Weights of a small transformer language model: rotary positions.
Each number is 500 + 50 x the weight over its row's rms, rounded and kept within 0 to 999. Layers, rows and columns count from 0. Numbers have three digits each. The size before them is the row's rms in percent of the matrix's.

# layer 3 MLP up, 1280x320, rms 0.125, rows 686-792, columns 256-319
095:538532514491635528507494444487503552524427501456623500549427452458475466461477465464461542573406465495520469489514566488509495556510528608563457549460666490491504508420518431433511653595452545
096:466488452424547505590486498460623501506566471481438464488499519569400595467489468506496597498475497545557499580470522500490554444545451501502533515377544547537519451466551600501418418439393475
101:457482596585503546470504522530483504441475479526532423545413480489478552430559561590581445491541502522537518499523521462510563514485519510463482570439483548526592471474630489610520446619519496
104:476481470545468588449511561580539472545417469539537475550458448416500524530504449517484477547499461507551511477421534498510564581563487531437483471308465462434634453516435559528551564499546483
095:517514607555581529504448581450526532389481464511534406526506435468449482513551491448557411503601549469467438493478572538542594492484493516575522496416453487505526513424528523510495589462413541
096:515522403500458569547325474494443434503435494425444530483477475493515455419479604466518440501448475468527508522550411532567400581561521437405532526432468515588437497461436449480512430532527454
104:510475559456519560473443493437535430447587468451509482578490509491515388492549459525448474452519534613601500517477487490584551501371475509511514445558553425458540458536484540570445528593562493
093:535515549603446455494502501546513547474546377382529521434499516504492526438469485502464606486522543480564423386527578517483571511508500440410539447425549454562514532439501482439539541459515482
098:551448546405507546496477520509547466493477465551537620557508507487536542538489557448539468486521462501580517510491473579558548551543497470569562417556597560543521511526576487563497506509431534
096:444507544532510423450524596416522503462399427511528459476581484423580578475494517543478575518444453520470499467472441576571528583571505494391522458497512447599478484459530490433496456433452462
112:584523576465584480460540551534552427473543505470454536512416464598532416424502497482543441543556548431588493469421419514484568494612509535489482460447531501444488443511480510514535565525404516
104:456524471527575491442567562495487526461598475514575524467458582516521497517453434537471523518537455521477451539543461530443559546478479494509514455551492467519504485540485467523396534497517495
086:430469423513543508517529471545460344537453434495475466477592475502432441486517530443539421432466547490507507507493486504492579539429491485550478518517560485624507567513497478468472521387410455
100:514433450496479470427472634517454530464442443477485525518482525519523526555517501481549545511524553465484381455558580531554470515411369513470495382479501595574520437503488575535442519515457534
098:512415478484485555418464474486461463461529546457485600474517470536517452498448500467481641493452487485482441460479507483558479545487548501528556486537465539477547475515412557495439478610481496
093:490531445480522445503491440460531541461499510479535454438522547407432431529489437503515470494494545480566438520543499540500533389474479517514550572415423561422513547478430524480533445568503468
102:443561623528504477547517523526515473581490475397533472512497487516490421476528489541511438471550522618534474546388477495510463585531500677522432482429556629398495445448444491442429419496499588
097:500460462537447483464486387465473483620511498542476500432496592471458510458589502449449570520566452489439536521440538591516601543398559507490577507579486635496572492497520530441430438531568480
088:574431471441434488479479510492409541595468499517438523464454509574488489460485493513520486442541453550432472530491419517508495535405456483463442521450520479463467534534503548439466462511531438
100:505375614520556513538465545485466415527582455521475607490426504483538421503583567483488521430495488519551484561473561511413493515479518523509425412479502536426583425426491542536497578526515399
101:512626447469482464502460457444575463493485487402464520524512368501483470577487437521458531508501577475482505450545476500546492518487552445481574489586398493514598536439504496531468503459510489
108:553509488501539491411493531379461512523497534586421419551423554463543509449515450447443507445510435458566528470428540481535455597433493387364521446461581485483537457400440448496470516529449511
094:516553479477480410538531490452527528406545438439485513490510419476592548555534395517424435457412449501489475542450504413532583532480495493427550485454544492465592475441546541512472462418439419
098:559530463486460430563534493512532494492604568540437524489535404474509484475571460438480495416465510537527485436526485471481439522504524465567506398479465498547523479488550498504511480423526469
099:490386509480556437534512471560454548448455454483563509448512480489483634477563577474537617516537482515465445557470512491494532546430453426485489476504521473453557519446553479492499446527587408
103:459486474505433520492556483534589467511509490470497430485500561363425548535539505518509454617597537447477546423483530522521476529631415555608539500479539502445542571546511577515468529585529418
102:552473459544377528553494528503459454532528499476560513547521480350478648485465475437441436424520588480475564402497423564507450558494505483534565509442554440521540472512610534420527482544567477
104:375450508516445475515485467474535523501555507538524440492488595418501484549492488509520492574585566598459515546476467499598556456459471476486381511489493472602556456529506490403388516666391415
101:493410497441546560569544478472540477583506508527554546394418559594445443501509501573515402471531463479530489431570518489476463388580535409428576573491480550544552434446473465551521529468469469
096:529576488526473553460496450474436455488432546503450617552512465443597420542495528507506566502491531549539533544468429600561488529527504435572380497526569452547445563393535473493438489550522606
104:435441595516537524465574565430517566515483461461556519511539550483497449507570488518375565515637436428535497543506506551452604542527447509525565439572495454462533498396373488416512477444505547
102:461518490520487499477554501459501529618439530457491529478531451431445431491509572513480490438571442542529480497493567479499485514496512451537552537520485543476526496465450456433468475567502506
108:485450438420477501594517569466476524475535577554524580569592402532506532500412435559484515506502550512542367495505496529556533519443476481539512484484423461546530557535452581491498557441488498
101:461474512579515402527520572557524600488481444607535521529627407415496401527505476489474434519583510488467513487660528470425555603484391509458454461591532510537539459454496486467537427480477534
100:471503461508550546572531407471496567496459491501512541470406551472471501447526575477431417496520487417465563583537479509543533504461528393490519504486484593504496622509533477515511504563450486
110:482469477485475529451415491477490360521585497508500420502412428515450454548527518477487436480640520489521545555554548472574546524462448448492518598473550520519550451557542502480486444507562619
108:521613474487483437562490583556548491476519509558456480497489494526522526547543566418462436421489456440551497519559461535337499573476488526410507577527475490435546494434435497454458459561537533
114:516459525551535599656578462560564471578531453528506523508411371455457573485458429561515471504580414588501540446502477500441480568498441475474442486482504497587499571553468544477503444541546486
092:504511512466588530481468455466511543531523452602508523424549396527549536405554562483547409514470476506455482486583566464446548510459515513584516527504581562520545473528359558370488487526514431
090:541488469534508499479398586520490487600450503458509536521509535499494507550437424457593464463410418448433497468460530566473491560467454460515420509521426453550443507488519461519488470585450465
104:542525468573508516482548442503480484525393566540506523488568568573493587438446518631343522403571485472489479499432463507492514548513513491452508554500534514461396547484534515551510475504447396
101:524494547517500512548436452519599456472451528432497517575534434457463455514499530405497424433500574628431535455416437487512462543504568534509561456529474493587446411496499559438505563457413512
096:524506367590611576470488603501507432387483542464392471531543519496542490513523390505475433615403491409493478518490449544514520506511486465428572474533506532537603566514514487441522497539522487
094:532547417452468544444416444546551483656506495477587418560443500453447546439492575519470442606450467512413384522535541554468489422479499537420447546491493580533521524490496575519466479491507527
102:568452468418517527442396585520412513480566429457511507461534517478370462544525499523429505455534530608488478519515510515471426543482457611526511483517494475492544513539413412434465491458418490
112:458516560481393490458565491617646543442467399409527528517536492509485536495491430486544448489432543541502529524524516409492480526449407597451498505408566527504469470469484564489566500513507443
104:493527435440480482571444513526543553469502515472430511484488384502523537485534506445504511601428465520456488493577530614489468523484365476526426558470529433442508514444454580473493540542527454
108:419532522515495559514418505531507460536482481576495533529582566470541550456536471481459599487536581492468523577568510544530555512512523530592556478513582507484547465478528556467506475545487494
100:480446474436499415586537553453433474461521557424466461560465452590499438507553411502576469508559567419485520472530521584585598463471469428563464473450518434555564535487423494555536524542534445
094:471483526522481493467557479554556418410482548440489525520520492459504479513438473451458466475402538510509480533518490517461610507498510522445577558447498449520498490448480596570562565515553501
092:516513493511572528482490363536431530466553445536501486518529606453499530369561485468499559549445501503519464550498491526532445487541492533533450523547545435520552516531516477438579546514537481
101:522431508470483523514517518460437492505468512470413614517443497519564517543433415517494547483451389485538513540470503542490515544479490390479548553570477602484534489455569619477465438547486542
097:460509430473505575532507571524502469532508575526446466494544481506509618460532513408576422507528591455488587417569457485535456479475425376539549455431558457556558443479504528462513429538551397
111:472503526432498530464410467531556493544508519583478498495556514437468491451500493497487505464488512516534556386537442587498462491582467571538471534628452482560584527498475557447481509512433480
102:568555495531442476515509496519484560452419507489625488561467499568502450589499548525453515380428458534571557492504423503469457460457463491571520505496522462454540575440575471488604445507525470
100:516430397444444542444497558481486482435443363516584432482512511413529563551520496498468501477589585531539510477599480512588520415409429563597473577492465552558416442537442532572562526449431486
107:496443532587476551559536559426484477627409415662492429494478447539498541523521435480477520519607487484490480542451495475440461558462521537532497508484539493616546508496512459525501457565511462
104:565500510507548589453540610465535461435450518466492527423509487492425530420451661473563463501543477504482436502518540456407597555477540411420531462559499469507566509448479677521428491506439521
103:430488498521540492549379551452532498518465483435450498491478497554424530547463460507452541513572518480538389595393503538536464556569528455436554540444508569487471508355526428481513554518600524
098:550430591471568465525481548517497526557430550536453409558528453484470440471507420503478487539538528550622589546517641441488489455489384658496543433494520491515482401512455567562452450496458417
109:462481512487394492515520566539537490457557464636528485483620509484551563490472561492453480592544468403508533554457540465500532469412551450591486522568358592421543487399517541490491522484486461
106:496523430521495484560537391465533551418560515495524461441500494616534549500466544552533482576552471512576579515504471431480420495488501416487484544575514475513533474514537411469561487581502503
105:514430515483636453468605516565452468589482571485450462545570546607462488447483388437473442545540465584457496528496461372415439484538505579527478478495542506476548472372523505497497449503575530
103:550509544462559526447446524522404482557521419609491481510468598428437509458456511420501565421561593489526541488561550472507484458448449512594527463501515456533430531460514495486420479418507513
101:475463450556534437482524566513527445471504486568492435499434465447499516497520474504433444495496462508474466517441532521489470524487464449466505366504517509415468516430517462568423532568605602
107:494555507408497436546520549561521551476513497496427465428546449517491495616442480542433527502358480561396388539488517471479454455510517589479484560502480456559465508539529525567581510501440448
090:492431459571487388543556532501499468487453444596499464438527439517432482475508466516431487568510545517621497492521426499405610445425476496481552559503501499496529481436403526469395451486467462
098:526448552542491420510468443456437447466490547492531519569498524656435575568489428498548594479471460541500422446482462538431567499492433441480532556436522473554515548418575501479420434570567567
093:522463467473510510543531480520535371503480407390454556452436577459539391401598497446543512495520479486539437563553429527512526572587444431527503543470443518494422472550587387395571571446486487
102:529496531551526518420479507500476574402519476468496508488493540416558457495567447584453473443525427470456420532432553527536500628452475498504422431457497480460494553508543427578553574506483534
108:544487537524530567471566565409412506395568485557511502581501542442539451522558444505430581478368424533502438429582476503511505482450557453469380487436536483514495528508497507478520531383437429
116:506476565457507564616509475469535639500482584481453481491487493508534414484450451485531422428506464478547467492485496488487518593573519448449511489479578485473553486569535473403476509392499454
107:514511508395543397479603518430447459498479526509523531511444527443460570474517420510497477477546491504591464498568508582488540531459483431457524558485542468612432445496483479508502550442554493
093:478483393469433536590499573481466459518406435464486592500472500560416489494474402481502420484513513570435541497511505468449477533485523442479531394536478355471486563459483516507547545567617544
101:494415482566431422433554491449505437514472521539539551495493475496464525521515416567576549384466514422540566489539519605510482439508475437551468458483579591500516532552485481574411464488506555
099:537545504372546478495566523494476457460514451503493521479515525485573520419463483465560564451490455436443505399515573560396533512531541469598489543501513459568625450485444433492453418502505506
101:523561532523467514544452523472524459426574544538481527462516599437478434465581545469512514574567445555483551518471450513454440520439486529474467515512453545559605475523542470421506484410535529
108:506541537531487394468527513483466591490527497415598426445487477594480560520522513487457475511578397593476505529380547511539480536440500539525526464464603533491521471526490574485489413512598467
104:592418569483607508413484476490467432471622479492416410459495528484528444500561516440482458505506550552494532474532584546549495616552526469449487441601478461491491486473575502546480485520569470
099:492468426503551548462527487446554493504487520481540505455538490485508506438524519405473437460485440443430455522509416474472445535486535507547470530507385466510475369456490539414549518526512524
091:513510444575417466423416518443577469554497463462493489581495520510470521568551503563539435540559503555527492515524476511513535443516467443423431554454474467510552620551484554444470565578408537
093:514486477370439486508615550549466549489489503408450551423515456554494556516538534463498509503488483401578510512519415540504464441439455514432437414538488431433546507553593573485520557551345455
098:468496455494466471465581492495471506502471513552439421527503513426627522534528468457519498490476479561552456445433458503511423531471542486514484469533552499516483478496431445392553423513581516
103:544421543477505511440467486547555518495480505452476442549425464623544446494503495573478508480534688567482520469461530499497466562481507552524422501540510518465596477394495508437508634347494438
095:485400531438429471544529478610522490493544511470417439452531552545578461505523587553486390456510429460525469549529513405478539511478523580367586479500565554480549405514495548575514481440473435
094:498513514506505501534475472466520559523485442471487512433427569456547466562524618498578521494511460475496468502413504425473523533471467495479420458445517495503592564503502543583579576489406456
103:474460533566488557551495552489544537508383451586568451463458516405482488526352497577570502497507458562445510491573404544486487550503450463477472575516474445499581514555508480632476450561463412
101:607467514504456463508616508522522551497529522573466453391517461575528510550419563571539524507463395497496505453487487450391550429543510496470468578525412537551533483491517559471539440485670512
113:523513486426521456435582556603524553485458501525596522485425563497541566512560471422515510481459529463594406568456459558528457548418528526528523524523605565509604517575466416488466539475473543
097:527527464552552509508458532510486514522380445500425508454481550432490548420579577532507422397526501538515460487443422550514469510510464498418561411374528526496528542515496525581497437530529461
122:485523474589471479549543487488563420489506449554522582522525441507563574447494617488524492501421443445503512510422497468444445494543500554577495507490503538487512392485441565448645478455577448
103:552481564480438469427531548539422497580553606395611525510496504532567597452469584511441369611516500466425433540533516448507469500592476619522525431561488511522419470469527536493556528446530457
104:492408524504523602551492426451541623531463544475496580450460528423445474471585462409511474548504537563434505612420463504487491500406458450469560441535487512534575437369542520563607545559483490
109:485434351495504535487497483519536513603548573480404505458547408517561492413495485448553439481503593390500476474481484522492568477521496476564518478416511477494541479588461497509497520526483459
101:512468556465479513458491464457559448431568402492423525518371398559580527578592489479560510454445550567588482559509483554514550515522540514526501421408582452481586571438577470428463451422430564
112:487548623468458520458601473515514431513516483465488470478500538520499493512603579569487531549509375516581492502504397547527480511527472462515568525375552542501571467474617560425563545446445479
094:479493511564529462478557597397514520540509522387500516462539552480557473452449535482555510510524428456499420532442479498496550575378490469428506493503513527443461472586512531468476456492439549
096:457464505575526566451470512518497462460487542478484498506481558389481534424522616499411412490512521445552530466441497459517456510492432511550567447492418554476494594521502457409530372495469489
108:532517467456512561487501519486544564525515510427509554396552428417539600468543539466587505509569460468465505642556472542513393512494526542562486474456523439483540510472485499543470458518427445
098:545460411497437558450537434511572493512468539476535524476540508506549495544599508562525506520493388488483501606450500464495609541481447492618591520499516497544483448468527522484471474486583495
101:507478447520538476507497415598372545490519480396517416516481478466507447531490416460561496535464438480434525453461537498458547524568584448583494474539607512513467600360506440371471486472464605
100:547494567474375453455544475678503453469409544498502491436521456606527520469574512475550650563416419433442493443527478469490449368501460565391454571498525554464412499486513558531459373557509481
089:517518409432534490533458481478431478512563514374549472456565533462476521543468485495590455507465464543556506487546607545483478506492508500504503469356583506543586506451543495423495594476369495
098:537530446608496490545586479514463513570509424492466586488444492490596492438533522464537459551494460456484489553511490479482446515435497476580425415471503428448433578576486509529444441549479526
101:545493543483486455507511451485446602474563472555486486482490413498476520533491561653481469565567597523527504460455522562403475534469432586545551511469553474570586484513578430468485495558492473
089:451445527572478522511510530508449563545531475573548513455550454557480497480495505451514572560512580414556568490526448482540553438455466546476461507444530431464519500378451535548477484556556499
098:512528567463565505510518485531540542490534497469482498451444569503472458447550551501568486386497502462466485528431471565494566525545537493498519627531607457474567480473536497546515455479494595
# layer 3 MLP down (transposed), 1280x320, rms 0.0305, rows 686-792, columns 256-319
099:483531473560484516483475557387445472502498534501475572579585439486527425441495446508538504516452431515535558445527452508554529506509529461527473475431519491493401590593511458433475623560487609
097:517549528498449459408457452517523417473500427432568589516572611559477502586443537506560528567506486519505507499534610474480462558323420477575446411435399458566516467591604521476428483563443446
102:562556514531502498498526517476566523528470532489559412394468524522419557450543583469492521448526541538571500448529485502577495390493427486497439547511595486549423511426521480604467486469399432
109:501570534453450508461470484507512516523600538654359424509488544526594497405529413373487440480492619434502474507459494613465585483532505516580425421514528431432473538488450501596511536458516505
101:494530523434484452464556485526568572515470521506466550502537428539529458470537527628443403459492542467543568532439533388436500449467516408507500510573486552476517458451344553546498437503613474
097:582545507518462526574515508503473485446514411372553515544498558497544515568559349572611555557507495458470438561475522466501531480498474564483511425540464389567460525468550571437511462433506481
101:521544509547516467532476579395454491504494458514460498523544537390540483404557528440439482514483426522432394459488490586568517544504521516539527548511491576473535460444454483500546436458495531
095:484566561521406498461530477464479589508541460444504554626552595434421435556504530567494466535594453523541475554538505491539447506420523492532479442449526528486476551435511462426465494476578557
100:542422459526437537359447495555567461479503494463585548476454526482522453494497593451568577542539493570545453551531513559498546537493463450574512532517493503496460510497470454546434456542492501
100:501439475436522533594496520492517546440556499484466540515481512548419518437502580442520530484521562546525492516536367483486507534425405527547396579433512512461419521533499475468548507460534568
105:551576503584541564438456522513580474563441504494526505586428440507473438481382488506431500497515503498586480535453467573553475510552521424527489484579421550532522518461488496517568497438447517
104:495580528584569486478438391483552516590526485487518433540457533458523492476519498520586499556569512506555444449456524483541554439523473402487523523592528461450494487533436407482424490503558536
091:473511481527526413529485536535510530505481529509454531522510543461501531467518785473508456415470481490475538625487475508511619411494547542450431633518579537441505547537445476505509424541500551
101:519449426542479447534474481507429545465440492586489430579469489524489532519586564488379436496536493437569457530519550435614533495550462438452528503470594478541514519500425456551476496522519482
100:566473513511475457385468548511421627472519432494579502525380552578608488549554487515476549538502466502547487522528463528446487526488529561516489528523441506497463435350406525518468537540463589
092:485502480492498602505445526578501602473544591474496527540521523579480500545476488505536431512547520505585583418459460468472477478501436597418413318535514589483494526485548485478425531529560500
103:438582504512478490455436546454567527526482409481531507510436523441550519487483574452458510452481499560485506521496496656501526567481464539547406485526481476479536529508515518492482381546501549
093:566573417596487536544507527472434480508401512514589503581449534490568543482473541443589470514531593480488517521491564472501549431508500554422452490558446483515480533481569485526423480510420533
094:440570485476448486563465484537498437508543533405554543558486496415590468584547512521528428531534554556561443519453545525569549448489494530471453544475426488504448393470496564554487566443464532
098:459504515456445494559568543500538583459506442419494490477435567520578463604497494527536521535403458559463418464529365459463528521478501353437484426564473525543508503557412507551503563567560549
105:510475574476421525448527482457540437498525590523351505483527582539563543437462506511409543519483550535608513546543544469559519536429514479538419570512513559550492481520374499427466454480469501
104:552478544578570503411517498501515550487466555496425518532472563565529525537484454541511460444482496515533487533572443489467566632523526463436453494415517524531458480476459460487455485559593549
097:492478510498537472555420430486470404449468475454475545551495444556519517519441589535559497521535491533513469554499530498489438588536544471577523419397524434546481590536461442564422477521549466
108:468551521488545528479473579437442498447478522568489502419458531473441514495586471488521535545542463591556469499474560554438498515594412408422522471491577592472494494460486472411504492456453475
101:468672561572457548524605446446485541476450538425536499577507436556441442576502537451596505499458583448581523540494581490474494508467472594470386451456452457497500432553550517568499510423446532
097:486490555481526398530570456514548543388501494520589533533618478442560416549538530501559580626512491481451475540532435500436530540477482549427501499472456518541529516527598533373535538467533447
103:539527476439495517402429530493504550518486539512426490490528537512449495628541523534606427417559547589494544479444508465548491529541410571511482422560574528522495422459489554529492539474439580
099:465493463411453490545514485584457492469558430496511508572508443436525463472527442579500604505490585505461601483526527528527548536538507572559514544504499493553494480509444435603507470428450516
101:559460542536452534493562501607528504512528414499527492446492620583499438545551539568455443481506611459505456477516550475582476444534509481420558461574473542547479521562472529516565543412549500
099:531475441511542539571580409486507460530445345546473533476443573526443470448535534611538513532564438575512482569476500464441490534527490477539535483579461447548440559485485530505568557478486411
104:532614458470422553573567618472524460444592485519512500545531412419471424489509484404495458544528543446496497572538521519575642474558425560550548561545509477463496574505467588501518482483531485
105:487476541491533477461478569517385512545379542554466472524548502404557509458541476511541430511622468529498513533543523445475500500555481504521452511575360586470497467467564512624528429517460555
108:543533446458549542502551407451512490528516360437539499466539375478497494498453490529491484549540570547536433540463533475561533467460582565414458504520462482448473577490440480501559445562451560
100:523550468546470463494459569511464474448454480510437403523536509513530532493477414588525442517464495520427555467595465480644496507525443450540463576557637477468564453540519453600513462533516532
100:500528444511523433573493462446531574488528559472493478485587429480551352477484516480485559487537544493479478459507536532452393529500409430426495557579466529517539441493492476414441587491498483
104:480417529513626610525458459580441409434521512479498504562448542531425468437495582439515485438561549499537529483425506565532526544488374488495523471555512485428503474439537529570557557488499546
099:562488494403459457484452538534485463463483576548578429516494552499509466422478551516591523524504451607498501541552501448467517482454499563500483611467474498464498521495439539532491458542483518
109:545469533411559468480498501546615431518495453494456500471514408467470520423527459497478446482440499557462455561492511526533507571488464420390568511571485527513492480579562600460542478558485626
093:499493595523489500407431612498352530473474458475498428541439548476513480518467578566411455567462487465526549471449509496491566560550550515501539540460464553516465414498587499551485531501470514
093:491489452522407432491547607504633509464432461557563540535472493508486520472576482490427529401512441547468542502465394504559508505541460616499481544577419491466462494448516533422531432487511468
104:507590501495546535377472483485477488521556555543514544440417552566490525554485433422510437515517525519516581455575521471658501490562508566487499487545461508542488538514439421428572549473565493
102:466445492568429574394617505533432505441449514574514533525526526508481528498628485538440453432576447430515615478537447449479481507549536477506545517410409404433568417450512513458456498407486419
098:514517532474474532485451558491384637532529492528498489472536531444461529478561527524425403431522426475599480517548491523549445470623515488448522531561453553505477530388514442475494328487481480
097:501523444543480499513492498518523517531513518498475570546530516473473524476499456496602526491496501434494422435534532438463498529507334528476392530477601572521484510543517621474461539514485538
102:565447573422552557522569477594436495555519474439430523486474427470436478523528427600509461460461436507491527463475546376391425439461552514512571518469484463516513517565514489551423475491527554
107:526564509438408520565442433532491542458437399513491391537399430554513497501458567549540427603563508601468522526501411558438443477480577518438552538465464533458457513503482480479518528439463471
104:455456499543530520475507578460465503485462539496437499497473525467511557517448406487466470422523482508538499554614447489503497429614577459532514530491499606474462472485511443463529404477521465
103:519559452475493585469487373562476521574607492509530545518515361462592545444604602490516587496512491503474482522434537544480437388477553490504507546500435577394531499506465657566455485497477456
104:468553512570568537485592433508506571537474489548459561449455441528517542533528535421465440482470455566456565505507442578478534523401484407486415455520483530483520555475524480441467565523410416
099:420560576504452506580509561457532449568420556432371510457417610445514491427583481442463546470550448515536500428517465472531548459434495523460558524576585466508534547543455537417537522528453403
091:474529511489448511497494505470586452428527407569525474596511557512507512418505629589521496545571436489520492522482397591492530472525456516493506525485514385477448508464421447536504529552559448
097:473510426538486522539525477421458515447452599494556572467454515431582400476455450385449436453482381537518562583402534501509418528425541475495497574493545572444452405495519548466470550527456490
102:529491560413481489456477461554431524505576503532528489458522615446516558475433498519591555549517494447588521577479462498426442580558471576539562628434460467486476495521429528492589472540466377
111:537517526469462522568461480607499577469492496457569578523550442634515511477475400524541554496557542551541458440429552570565468498517464486437569488584489517512532572493517466478484566573480487
103:440441527528445472545445507478451431533489503501567536538554476460424490439481421516480560449550501498503508567561621493527456421527570488536478551539502568535447494584425427409494499575488451
103:563535574520515519564472420520497510519552442468521465536486569518579452473505564433478528423433478515467519496448477465481591542525466543453494475441508597467496427401512527483457476587482523
105:489578560417526554506504620567520487511404428547557510544514523493512457489543460506497468489630529450539519522478468551469460566517617522466395527552483451584484498511384511523457530560515560
100:541552516475485521457467513514550435469415428549466523588588531513505544543626428420530446597490517524499556546490501504590428508495467522502492547581508417472485531455594566504556409537499493
097:459520519455668449495489459551489431476482525509492419437447551584504442511452402476544516411577458477516432471519517381508503483456454509507501492515507593526580483488479524469526461553538521
099:449513557556532527601551516527425475440494584531474435468554583531485486487573437497493417509487454485514540487434471494479514389562482495537502456482501513484575453489524537482504542441512504
098:494545496498460539471428442498453468472518511509508614492513517539514498451481539509482492481500551456487491581596531487438528457499497531501574482458462541544524535468491527549452523449563514
102:522443502512534504500542500478496407553548531550511469419552577542552531504498479454504478485546422495545543579500491495516453528546488462500478476543538571453461502495342499460444501491532565
097:589437506489467600442473511546525509498505474501508493572518491466475412511502504449459471469539498524589455539508519372484487480438436446483523556619531564486483499507495482578435449491493488
100:480497462559545581414478557511470470540529445476518479570508500544574547395474502549495632437566459480563529512519607498406411570491479618350496533446460579457440484582460537518546385518566473
100:447501483395452563547495500478505534443589462503540510451499464447460440436569537527545522520514474570517505484486477418433444502495515622594466543422434479515487453494520500475543475552463423
102:486470638548487554523431565460485441444584531474495438491502470469500448472372515437507429524553441480382535532435485488506535453503504534501472559521517503412422548652509529531543589478510512
094:463498539512512504503445444440410485519469523511512640613560440466450479500488642485526511507579506471421428607401460436588385491391607422493505515517628603525493486524524541506415526508485470
095:520486449498526568520492496501556543552443459576464524543493504439517493485441486400523465474546460570482526528541478461392524454560450462550557472546472430567448478434501475484455471455406506
099:464472473530464452516544522557574479485525483554535517464474521516484471488454651548548502465501529540463491590444510401484575428485498488515511509424465443466425573525501448475490435573551409
097:502579454474479428462491577412466470460495508570420527450393502566516380417519470490506380482498532534537419453559447567508484526523474460560554424509455552523476464490405559536492528571494468
106:455536584503452503412558625428480493520590413522543474458518430405507553409505497546502445548505473533554498486417566523562454507501541393464505516539447469437531496482501554504581464483480547
107:396502520498449434529472451572461545465469552505429510516484530519516467505508465452637558500422530509544538462431403463457525392479552567421571509382498489408488554459620586561477506395516448
110:474615432594510418539544546536437527463583430459541523531438481504529537545468527574483519434540493609449539495461540560487491462454424348427538441537481631529544445522462393519447526518599466
095:573574490480461509571513561429496528472443560533483507542619416486491460533527500473405588466556429583518521468509534404438502525506539515515505487479486430526437536505536502568511514503528481
102:513530511430582510463504497501477523490552523530566526398372524529555407444460478577478500417474532456585476504580567545520444482513438517507569563527430440520512522446468529552581495563535511
095:493493465455481432394505409424501507542516506499583441553540492533394467505454388491536476531464514457470550481432520449563550508401527566572503454451486392523500480459513482476536434629540454
106:452389545516476470502525514415521507534488483457433488469501599441521502438501471445463483542506501424574390503507465550553490431439531496508466448499494494636451551480460475486631497556436496
107:475566451497478574364535335458448482541574503490480449513475485547472522536472456451548467547436429532441541655481540460549496481570496582497538604546497482475494483482436593429472486492552502
102:496384570435590563544566492473479496504417466537402569485545498465526460525522419576530530523494549524510560541496506506514435508511519541532472425481517559425494382552495468562434528544480418
098:580515543495549556431458422523541545480523470494466518461511556608425555539401585530512486497538493471583445513460582608461393482479598479499530483454536422467508535500555416444476626450497535
097:487463466531512470504592592495554414522493439425552578558437407447446498480450478520562620495540538516498454506521563437499431512413384493513447585449503573458515497622541509429548514506498560
099:477503416509497456555467455515473533513562524561516527495503402498451509558448519528469584443509521516568459597458562517493549574434507503478405436419421529418492552472435478500574521466552533
105:498516563422410490457474503535480475415546520521478461448421489558500533534465556508502587566644570552550463550551474622519525447471438563594448506503475488508402482504512489523489551543487386
103:443495483514564492500566614476428539506492488478539476533547512417574452505484459451442530483461553474501518460526508471529466515430430495593480562509473545539526489500477439555456604545493474
098:521494357469495493523423364562600486508435539458510466486404546467589493559528562438481480556509608442522576524483413565447493472484492495530604474523457489585539534456540583532536488474459577
093:513473504396633474481546556527549416532600485529499512505459584531568524526467443500461518611549549595532665487493414557436540489535559582505657496449443458493492526425461493510536481511454467
105:493560511463563524445512598541530506445504445494539443439567497507500447440517459462458524567520545480438528561462499485532473521541505487545437535522394539465454423542475507498480493523447488
102:444525499408489463499565548459523497453487512497544501523510490488531479556503389463533493474612577539513544449460579535488454529541471427499460564519428545466591486544551441519474454433445580
105:599456518493518555446479588585534496509481395492599600453421509519485491561510533512493501493463487502567548623509542521443550388525475562543416411478470526479557556490513492495482487513463555
101:573471540444529475515451441468425524516555538549471508444573548613570455538489516501553488494553530465635483551541435494579496461534522475478577530508514519492506482550550477589465614518487447
108:495497484442419478505483411565431465472564411575531440521530528551467496523476525470561433541434476522505494409522499551433500504608454436551507493441546526504540410596392619445482493525555455
102:599461476615438481475409483505498456494479516483525492586467516523527381535459547506497508511537573485565489463483471543499540544563440473419474494474626538554522592430501577491537482563572494
105:526441520539487483555590455500580512536440442474478503540423418415522537499493407410445464520484425427581544517552541479458533548487480455604428529526521525475380554489474435560469453429374434
108:565514430511517533434478510473483550502475550533407408432505478565493414520427489491513528554511503485487595506438482459576482441511490498466523547467506519495604465448504449439391510605483519
101:515518515441527417431582525463507535507499531449433508513433525561496551586458450581494583482505504468559428615537604496472465478435501470548499499502420510487510458532537463559472546484407532
106:502536565411540456517551445473543485564477538415506448575431539523473515447517492567461468485525514587575449488494563553511625491590525574544478440437468488502479435488427583497516566447422477
086:460496526526473562482436546558493493438434426504392478489527500513530404505476466475456538406519564526491450456537467481476514521392607495429553450508477477497462525478560530592518522547589527
101:492544505489491602515464498549571476450473481454379523481544470505513512502486588491544449449522522488526491535477572471523474569514548550491499579546504464493557578549508569544599478420512471
102:587512479527476533601525486524570414438521661514453432521432509496539579484523485487565449432517440552462564512535599525490560428508572481431460493510599414514524566581497509498431492461537483
095:459546491460562481564451515542445586528498449538474478386481467526506466524482535449515439415589447614471613468477434467473518485456424447433504502523530483500506589480494528503547491433378528
096:437574500545409477486470590563491544554457507554568498503440415546447469479579512541530590504512442584543511479553487523415465514460461412605453458550576497520422452513422516469538376462540514
102:527521522419560486536527486555483528491539580572542531399446307492559457550530472409550553578462567442552504466457502533492433540555519541515481502556504526401557518527450537532502492470496407
098:524511551463431515583581556491452474577511572654500479525482495492504518483473375453455492487501451516445506485486445496540497599497471493527507536532449576428499535470488518535584543431564559
102:452590526606535463472517433516498463509496508475542462652516452546538473507555486439442549513443455500479587574575604487604379456484585450490482406462498602448433563529526507529613435543519568
103:495515544524470604504510444565579486438468543533403450546511455457433429455474371452471433543442523482460479443462502478513538513522556502559504481560542569485433549471530480482527466422552504
094:479472462550570410492524503423504456467493546440446486501620523461481531534473544510510525438441450490467486506548488561524552532558542544436393485520534488485489552497517580560487528505467399
092:565477461421529571512411480461457544572418499516555452440451642456474505491483491538472505501497507513522493398582488507454450563480511479406415433484510503461437508539529577491598423511414510